config = dict(
    qk_norm=True,
    bias='none',
    init_std_qkv=0.0235,
    init_std_down=0.00588,
    decay_shape='linear',
)
Each number is 128 + 32 x the weight over its row's rms, rounded and kept within 0 to 255. Layers, rows and columns count from 0. Numbers have three digits each. The size before them is the row's rms in percent of the matrix's.

# layer 3 MLP down, 576x2304, rms 0.0385, rows 0-67, columns 1632-1727
099:134130164137098137106150120114069159147197085059139120155143051093076082115065170197170142164115144087163106155050127155157122149141159168167151125187151087171165124188109118152095135109105117133078058149120154147094108180153114152154160128149108075097158144201149153059147147100081111143
105:119091127124140091106145148191089108106119129148110143163092143149110073122200141171156137100137138172068165119159137132156177111152087097134097201159167150169191147121111148086182200146147119179139127180102129118179131097107077079134135135190147098122163174168136156111149149126076118117
133:107134160168116114085083092163098107123124105108150106135170080114098111124132104137100139094136113201117135093157148070168088153197161117093118182133116179136102202141135118150143139050202088152109137174097120136130162112081089083152072157176121137159089126108100100109077156127124116096
103:114092091108095108073104162120137156136107109151109142123154134136123102110167094137096192097130133123060173105157157162140072104201099160075123074119140102233151173134154132118094109107150106123138134140096073128152156126183150114109148116126144074123125073162116094152155170118087095097
103:112137115114090093187167155133139142144107161124052202112134080104105116152137153104152111120081061138128148150150102084053166126119145112117109112091130172153043173127151142098139118145119146107156127118113137131143121121172110135115117087165120093105178135091167187093118175106118156147
100:197141189177170144166128126145122140083101074146131129116112079124126057182069179149100128081129164182130079133151178090144078131099095108125178158153143079122091125178114139102143119070176158094106106104129132161095140134095164115136184133165120102108158175166096148082092168106172179152
103:135120116141179175121085142135094099143111193150115059107124155146160089124147173108127163138171121124100123089130167073079111162066148156175171080139168144187139147088119147168152193150145188186141154170115184138160101113113126122146130173163161132092122153150091135178154103107075117123
097:163145094172155066140122154159113107142147082152081069098145142164139132069158119135098134113106093080077163087116126108165132194164104158168132104148137157107135089137150159065107095122182171118126098163136122114147150153148124139170180161140133132128150121091126188164159124078116197170
098:117135178076147115128127205083194154126128166088095105152055012099144174111099093168092123109128098149210110117124099068092156143131077135178134128134146098142120126157121138114125134165124127093155099134087188168166133119185150144078167118099189145128136127129097177136149168117098108150
103:116149137104163141094184142201166143106135137141114173127176175128144065142117119129086085127140106162146142128136154131093098165103157138100152079152085162136175192091184085143148130130124124087173134125114169125179150114135141123131117121128162215118148171157118123178131133123117109131
105:108159176129136100142137194157196154155208146120124195147084139116111122110096092145149163095109109114105136135162125180100132099139141149137147119088130138092127110105148122072129148151151150097099141114149130097112114085110094124134150018150104118155056095165132166193145122122140162170
103:100167158100097152104169143164126116113091151165179114123176157154111145097186137139116085126150202114125128104135150140082101161140136177140138090155171144112131102112185072104140148128112077144108154188190158131057169110118091080106181178117057116155150154145146117118173142117019071143
095:120149144100112168122147134163175091181128203112075130130130134172176173142091192135127092087131101128104116168088146156104180097120118166105101131119147148120149121160063114157118130158140199088102161216104099117045126173122100123142105098110117136117039112160128072154157109115129122170
095:063165072131161117115129131117136125134125116164152091130103138162178133119150162106112073168103171112116108139064126165125176134090122140123098116167119119096118109130059177158143110171114120149144154129129108111198182131089086117106105172129154136130139101158127143177150137141119099138
102:074118051123099125101114147126103081123085151115154143140112125100149212123153118087102152127147157099127139086148181091078128078132110157141098035132085112120140138125207196157048131123162086087158123122112156107159120201125120137098161219155131156129148185196116114103149153089143132129
104:116125102165123140139112113132162114160070128107112130129173152129144199141184101136099166146141181116144073083217089138056101087116083122125118112084055120123128098143103120149100114145139086085125202070151080135119110157162125184100152111154182193153160102143102154127119132120139173143
097:135129165181188145162102099073163162131184055095123102137142142111186188113152164095105121172170157133122107080144088149082115139122167117174121144077150122107083093151065111105163047130124133133178119082135114135102135076131095148157140170171147121085098126115106151149142200125130101133
099:097098062138169150068153129102108116149113062103127148123180190095171103120117161154127187145155149120142152193152119079085164088093124103126218140157057131087141165100102153098129088150106163179128072123145091108120067104165131121127076136117157105049109057139156174075117150152100120209
103:150109136089111097176126129104149112070181098154140134113143126134120086133167178145147200144170083146123082064204136124083126123118174154096131116088153139101166091089082102155062120137153140147176102160087147168135177129115129131199089132168069133152119166134168137197171134114137109166
090:082153122174082171165150120123127132076152097137127095093103123096124123112111195166087155166112114130096157088118097128100158113128129127124173130138093099109182148135083125122152100122098149200154174092102092132064114169120139203141167104208117206095089120199122077140126161062110138134
103:100182139146105165109123181199129214164128133184168176146132142237123124129139067145127112147146140159172128127194139113113148125136113103127154111130171145168162142105141089131148137183139161104095159116192141131096059101122103114150138119062103088116149104155061086084135173138127076110
098:111158123111093131121160122097134140081165123123150110135093088142164073140131148079146126096122110116173148069138132116171109166177206143103136158116114174109115127096148155135138179122085080175099117206153129120179174131138114113142100127122105099116090156157140093121137166144051128133
101:138121105157172132200080173113166085126118104088159126101155091111144117090161194111098129114139113136119060118130144191058149141117180120138117168101078072128129156077206197177165211086107130097127198118135174129180124129176080115121103066157101125181152087162162119096151097084114097100
101:124149119091153127107116130144096101160167114156111137135163128151119109171092092140085108097109192167173138124158122112118088143128098145135183098132163182143123129165113155080134147119110196098118106047109131095178117144138105130135161187147137091109178063124111143138103100201164166104
097:137149201100116074128089128059098147123093122109114158119026118125099140114109129123129043175066153150162165125116162093081105112165175112111178079111107116185126133177129132113145064105143085181120107191123103069092155161123119066101106113134198179122138117135096161109119082101150067108
104:068072154084158071168123185040155151097146195162116102129145114189182153070128173179179095160164103133080153153122167194129105099085085139195204071117075103086058118204058161161156152123156109087147109110152151158132093148080128155184144132150200083122141121144149130131163094143100144166
105:123157058160114120093060080119095084138094099089100169134167128073123117118097131114081144093136121117123130094112106185130120102148109115127150111177078162143100187185162107113150131102160104149153173146092137087128138162094122103115149092104151149143078127081124149114097185135152107131
098:105140114162125139140085075152122130130110121191087090142089152165162209179092128088178133131074175170071081110128121149046114174103134155174090075122108134127158168094142100125098072104122136132143211147088095146130104074131092122120190149124111135102185117149141126146147145137161151129
092:162149141122088116121178174143146099162099153169106128123107129154113189110115096119140132127102098145119039102162150169165171148119106119094099101083045112104094129177139087132102089102160152167156068129116153137124111162137121165092182068083124140128117167135183184146142120146167088137
099:181127108137167058153118100147133176126124103137147124150141156137135110111145172165089102145146088079143129145139170110186068140139108147160117160178138127144158150067099128122132081159110110161103124131144192117141158113158045132123121116136151058096160100141143168107193093155127097132
101:047138087197197179162150160078158076119056152146089178154137152049156137131063137143147198153116179103151139064116136164188110093117166128045135147163121088159091141111119141116117155143067150098153119138163153128189159136130179058087116177048158162088096087090179165170117049109054152164
100:090101117215118178155087123127052082137173079127150127120124142097123103077071109118156134135163128097086067143151172125141211121065139115089139105070111093140099178112132115185109112101133129075142092124102118125132049139142177137101127116146116169083160163147086130154136088177154059128
102:111129171172190156093090173189094139136141146149105116147143136088141145160121212181141120107159127109109091166133119123135154137141121136139116079139126139107136068157057120123111082072119153140109139164143121096157067151069118121091076139120153182033146183109118155164114188135128126115
101:119155173157055062179150093120076169129130163159114124163095133129146123156165135152120168157135114109148101183129148112075066100096161101127114171106108128160172127212165128124102087151141121193131097178176132136160123156117044106100103145176109142142163125075102169094108111124192188091
103:136124085118185110213106139120078144126111086170107072125104077119103069107172136115152071139152131076077098151093097107097134038133110105135082110180156124127161095179128151167132103161124127176079096144116126131155053120107141133156144084126177150151165134134109142161159139129156186123
094:102111140131154140136092126138220144100108157075132161145041140096088189123129156058151166177129092161086157206095095124128141142171060112149095137090152111164193161080173123127136188128115114212155085096137092171140101117128120111177166149139106103117138163145123122127161122112112226113
102:131143109179093168137102088114108163171129149073095143128200087186115081103177091141128153090119129128094146137153128135154046105134130177132124153221085172128158147159127139079137180129123130111110098181070191199103162171083157097105168159072173150161096148112151142129147128111154082104
101:156135191114132132101120137140128136120094124070129144141108095206131136143113147128158128125191110125224119158105100148122143111112150148133163155165104119109133114190207039103183201168128146124142073148157171114141082139085180112094135089162125184114161155151130072132184158087119144162
098:095094124063145121143095113067154101145160105121167076116101142198117075176110094142104133124103107092099170164104107141134125101067164146074180082152065160095098142171106129146157151141068120145156110147146111169155087138176139130120143128130203105090161092094000126122090077086138180140
096:137136142118129151191117126115068183166139132087104120149126117093090128105169096108171128095093157091106061184123127147175181104126126084113112153087096152106109087091126043158121132119058126078131128167150149118132161138152120108077171124110118202113177154129089131099117143147097140099
102:097091110110129169142114104153149171159145129105119141123148089165120131161079158082108128074171145122116108113081123070157172126120111161128138116105173144136134133126158094132148135101062128157135136097181146117087149179072114154144132151117196158154068107139176104141102192082044135094
100:145096205145103135145146150068071089098177113134102096066109098195101129146120132100097158142083137150142105073173097142073120168138159179118124135171129149119098181175159136163193190207090052164092137095134132183127107121078162074151090124082175123116099103046119148145105180113138147140
101:167151129087149127144131166084201137165121133103118159149099121175074098134120112130097165115168096110144161131123093101107093161080143139129145176138199181133145113194167104146076118148160167102125123161159171160158138125084150084139088145177133123157112140139119137076106101119149164125
098:116112124149181120141135140134113149115140175082160142155114167118102136172101068091098180125127120151200135101127169062109118100101118115086127184128037107162126102124157111127149147075128116146136103188101139148174158087125104123142175081152118118174196096120201117114155132095111163095
106:125131133122118101103136075180113084171154107154091137103100125097087129156117192118156138113146082117156090185167146076124167133169115191116119115115123141097149176106174132116151157123110121133111089137177132129101066167132185114121169066138140129083086130149072156159056098164167108113
102:128137211135097136217139122178143137167135115076161139125142103150147148113130142196107088152145060131088167085114108177074152099101160085075095137094063191121095150127120093142167206143123153080097135117121093120150105131116099116107191126081125143164125111078173146081132191122129132126
101:127117156166149041144116127129103106168076125122131110129130135171100115142116158118150145090146137180163133117101125058189133194127081130064114125143183135125184096178117190149135136120124055153075107150127168153138133137106065113139132145101136153118097154139099159118125142068157129124
092:124118115154176114121138198177191118139170068137116127150029175107108093103069116102100123142135131152125140118126155179174064168097149055103134146130088098113136154138215053077090174132146085135115110116121118145073142125078123141101104174120101152176149136135051040120159069159129090113
101:153133141119184109156136162149160145096150134128135115133149150134093126164173096145056117102112169154087125158107097142157183134168135129114083167152135171138177159098094124132135102157143104106156124138153132134063106123088147102127108097188106127146129080099151111136074166092160128130
100:158104104140111092183068184173106122146133078096153095140177148094161153109133159161174172153148151173155102110156108147165170020133172077119146165132113116140154069103175028147120066126165063085100110121107113145166148130189117087167106165183135142100106122148124184121102124102121112140
101:039121109083084147123147143137134124159065160128101136161106160130143161114144088166105107151166104173150162157121132104174151104083130104124060114202123146161179137145072115128108239135058133157216097110106119174107120118162111160080140064074127183186199125090144134179105118168132128115
097:063104198108097141119169136122081184102100165109077163163086078108167143197136144115136077110107155069118120143102140133098185143081064111147104093130178109134088129144115125157162064124137119207067173092157123112152132150129123192125124157087124071101120115119116067130188099103066155129
103:113123166100086147118076118123073092121099070120111136133131033085164108081140129135097144130113108110132143144149151173140165136094113060173155124096170135145089199106199178178111111129080177110142171158127166072111133154145074135114147118131136099156099122110056134064064121111174094094
100:101163146142146125165097110104101136135063111085131143092159094120127138166167161070121153120198113174133147137155139125106157075081083161043127104205114090071105064177169056142129120100138129118120152145111101120164073152090128159174105106160147124116095144105159153181143161170107204156
101:162133097131098120153159131119110106117134141119114137071144113121147149111132109130174137226118127097160130036103100154158152080191133150116174136062193127094097098092094135145139100155118185097050116150115129134136135182082123135098127154089150121152089146125104134111114083142146120168
095:156120130095110097096129167101143107189118119151105100122112151123137126072057136102145116168099148101100088153112144087160198106130126155111146119164093158109159124156107138146089118126142177142119195230129082132086108183133111130149129082130135128177156084129138087089168132112188107164
099:082116151140139168084115114145155152106164111156151111128140062168143119070144113052108093070126093054085135081167094119144071117129148134138116132182150110118151120104136106126147159145202023141186149195089135077134158071082136121106100071090132056168149079153149125132123150153117077091
100:107105180101126084121130131042140124125132104109136066148162096065140165092152147153110097099136132122107153105114134143152094045193132144123101107141081108157099152129107152146148141124096128188143092164130133129127121164133138127130114124065144174134175092163168156135127200050155130106
095:131091101129162150117138119046094180157098176118164120126202072173119074193158135158088096113125088132120128136144123133111138140140046131140095184152158181122113126112157172132116114135175201142169142093134102190108157152131156027194171111103135070112097162145165138129145091133174147075
102:170122100120115123091157169163149186108141139153127119133113098164118132134114116037060104184153142114120146210110160179127096125138120078106119064108152141155103127080104133092135137122143126090135128188094155134166141118102207150105125166133119115133101191096132178118140127098152108077
104:103136090112140122165098141138110140137096114076095200103100111187149155193089080128141138115111152118163127070136152182181109075191065153123112112118162133109136128129106129129123109137148153139113152161131111143156136067053138117111122124169155123169122143056141135151136096113133130124
107:199148127152101113126070140079184139077129115158229122097125186098158094116207095138167121109111155136082106129100102084113090150083112095155139120134136092135164135112067089079174172089155168161138173155111098151149134107132087123153174116128092170100087131113149133113084132075181174136
098:121116155167087141074096098087084123113115079151134111179114160118103067135092143080151150097160142163155153136142097063157036114160162131081108112133115114118164096158089084137175117150132164162117078071126162145095120041125166170141081131134124136131156091155153181137088128120159167117
097:121147083164166135089096105148151131096124091117154086128183198115101156122157162077130155162094134174119146157169138083069092119162144145118119078123106088149121094119153162134103097113143121156158114083077197138090122110119100170161108168090124181139065147164198099144128155125132108092
107:119125157172157090170096151158091145143131112148123091101145176122138049102119118125170161172153070106111092193117141145134105144145169170139116146129133155152142107139121135200158147125156103102072199180134132107085069167114141163149141109171193190114142119162169060105148148128156118107
100:123088115078121101155112136108157083114086087126154167162155135155134116106116079113129145117090151180113142138113103084110061122116111119124115085093093133171117124115092113135111126102088188060098188102164118104105114163126122095124175170102134131109142086121126120130105131079165132074
096:154118131136136166150084102144105108115128089097102173102137106096101152134121111125150139119168119127128126158109109124133122084151165117132140078102115084110150130144193129123102146136100171065112118136118120093114181122119142137119131120110161174145131126132133036166100118171145135155
099:081165107123126130153152131157099108144144139069096118141153133074129098120184170141138123150125130103136168147136117092071175084152168149151133153084141148099153123123038129086130197171158130150115198112137105136135131092092129090137120119121134144159171163140183122100155123162064131123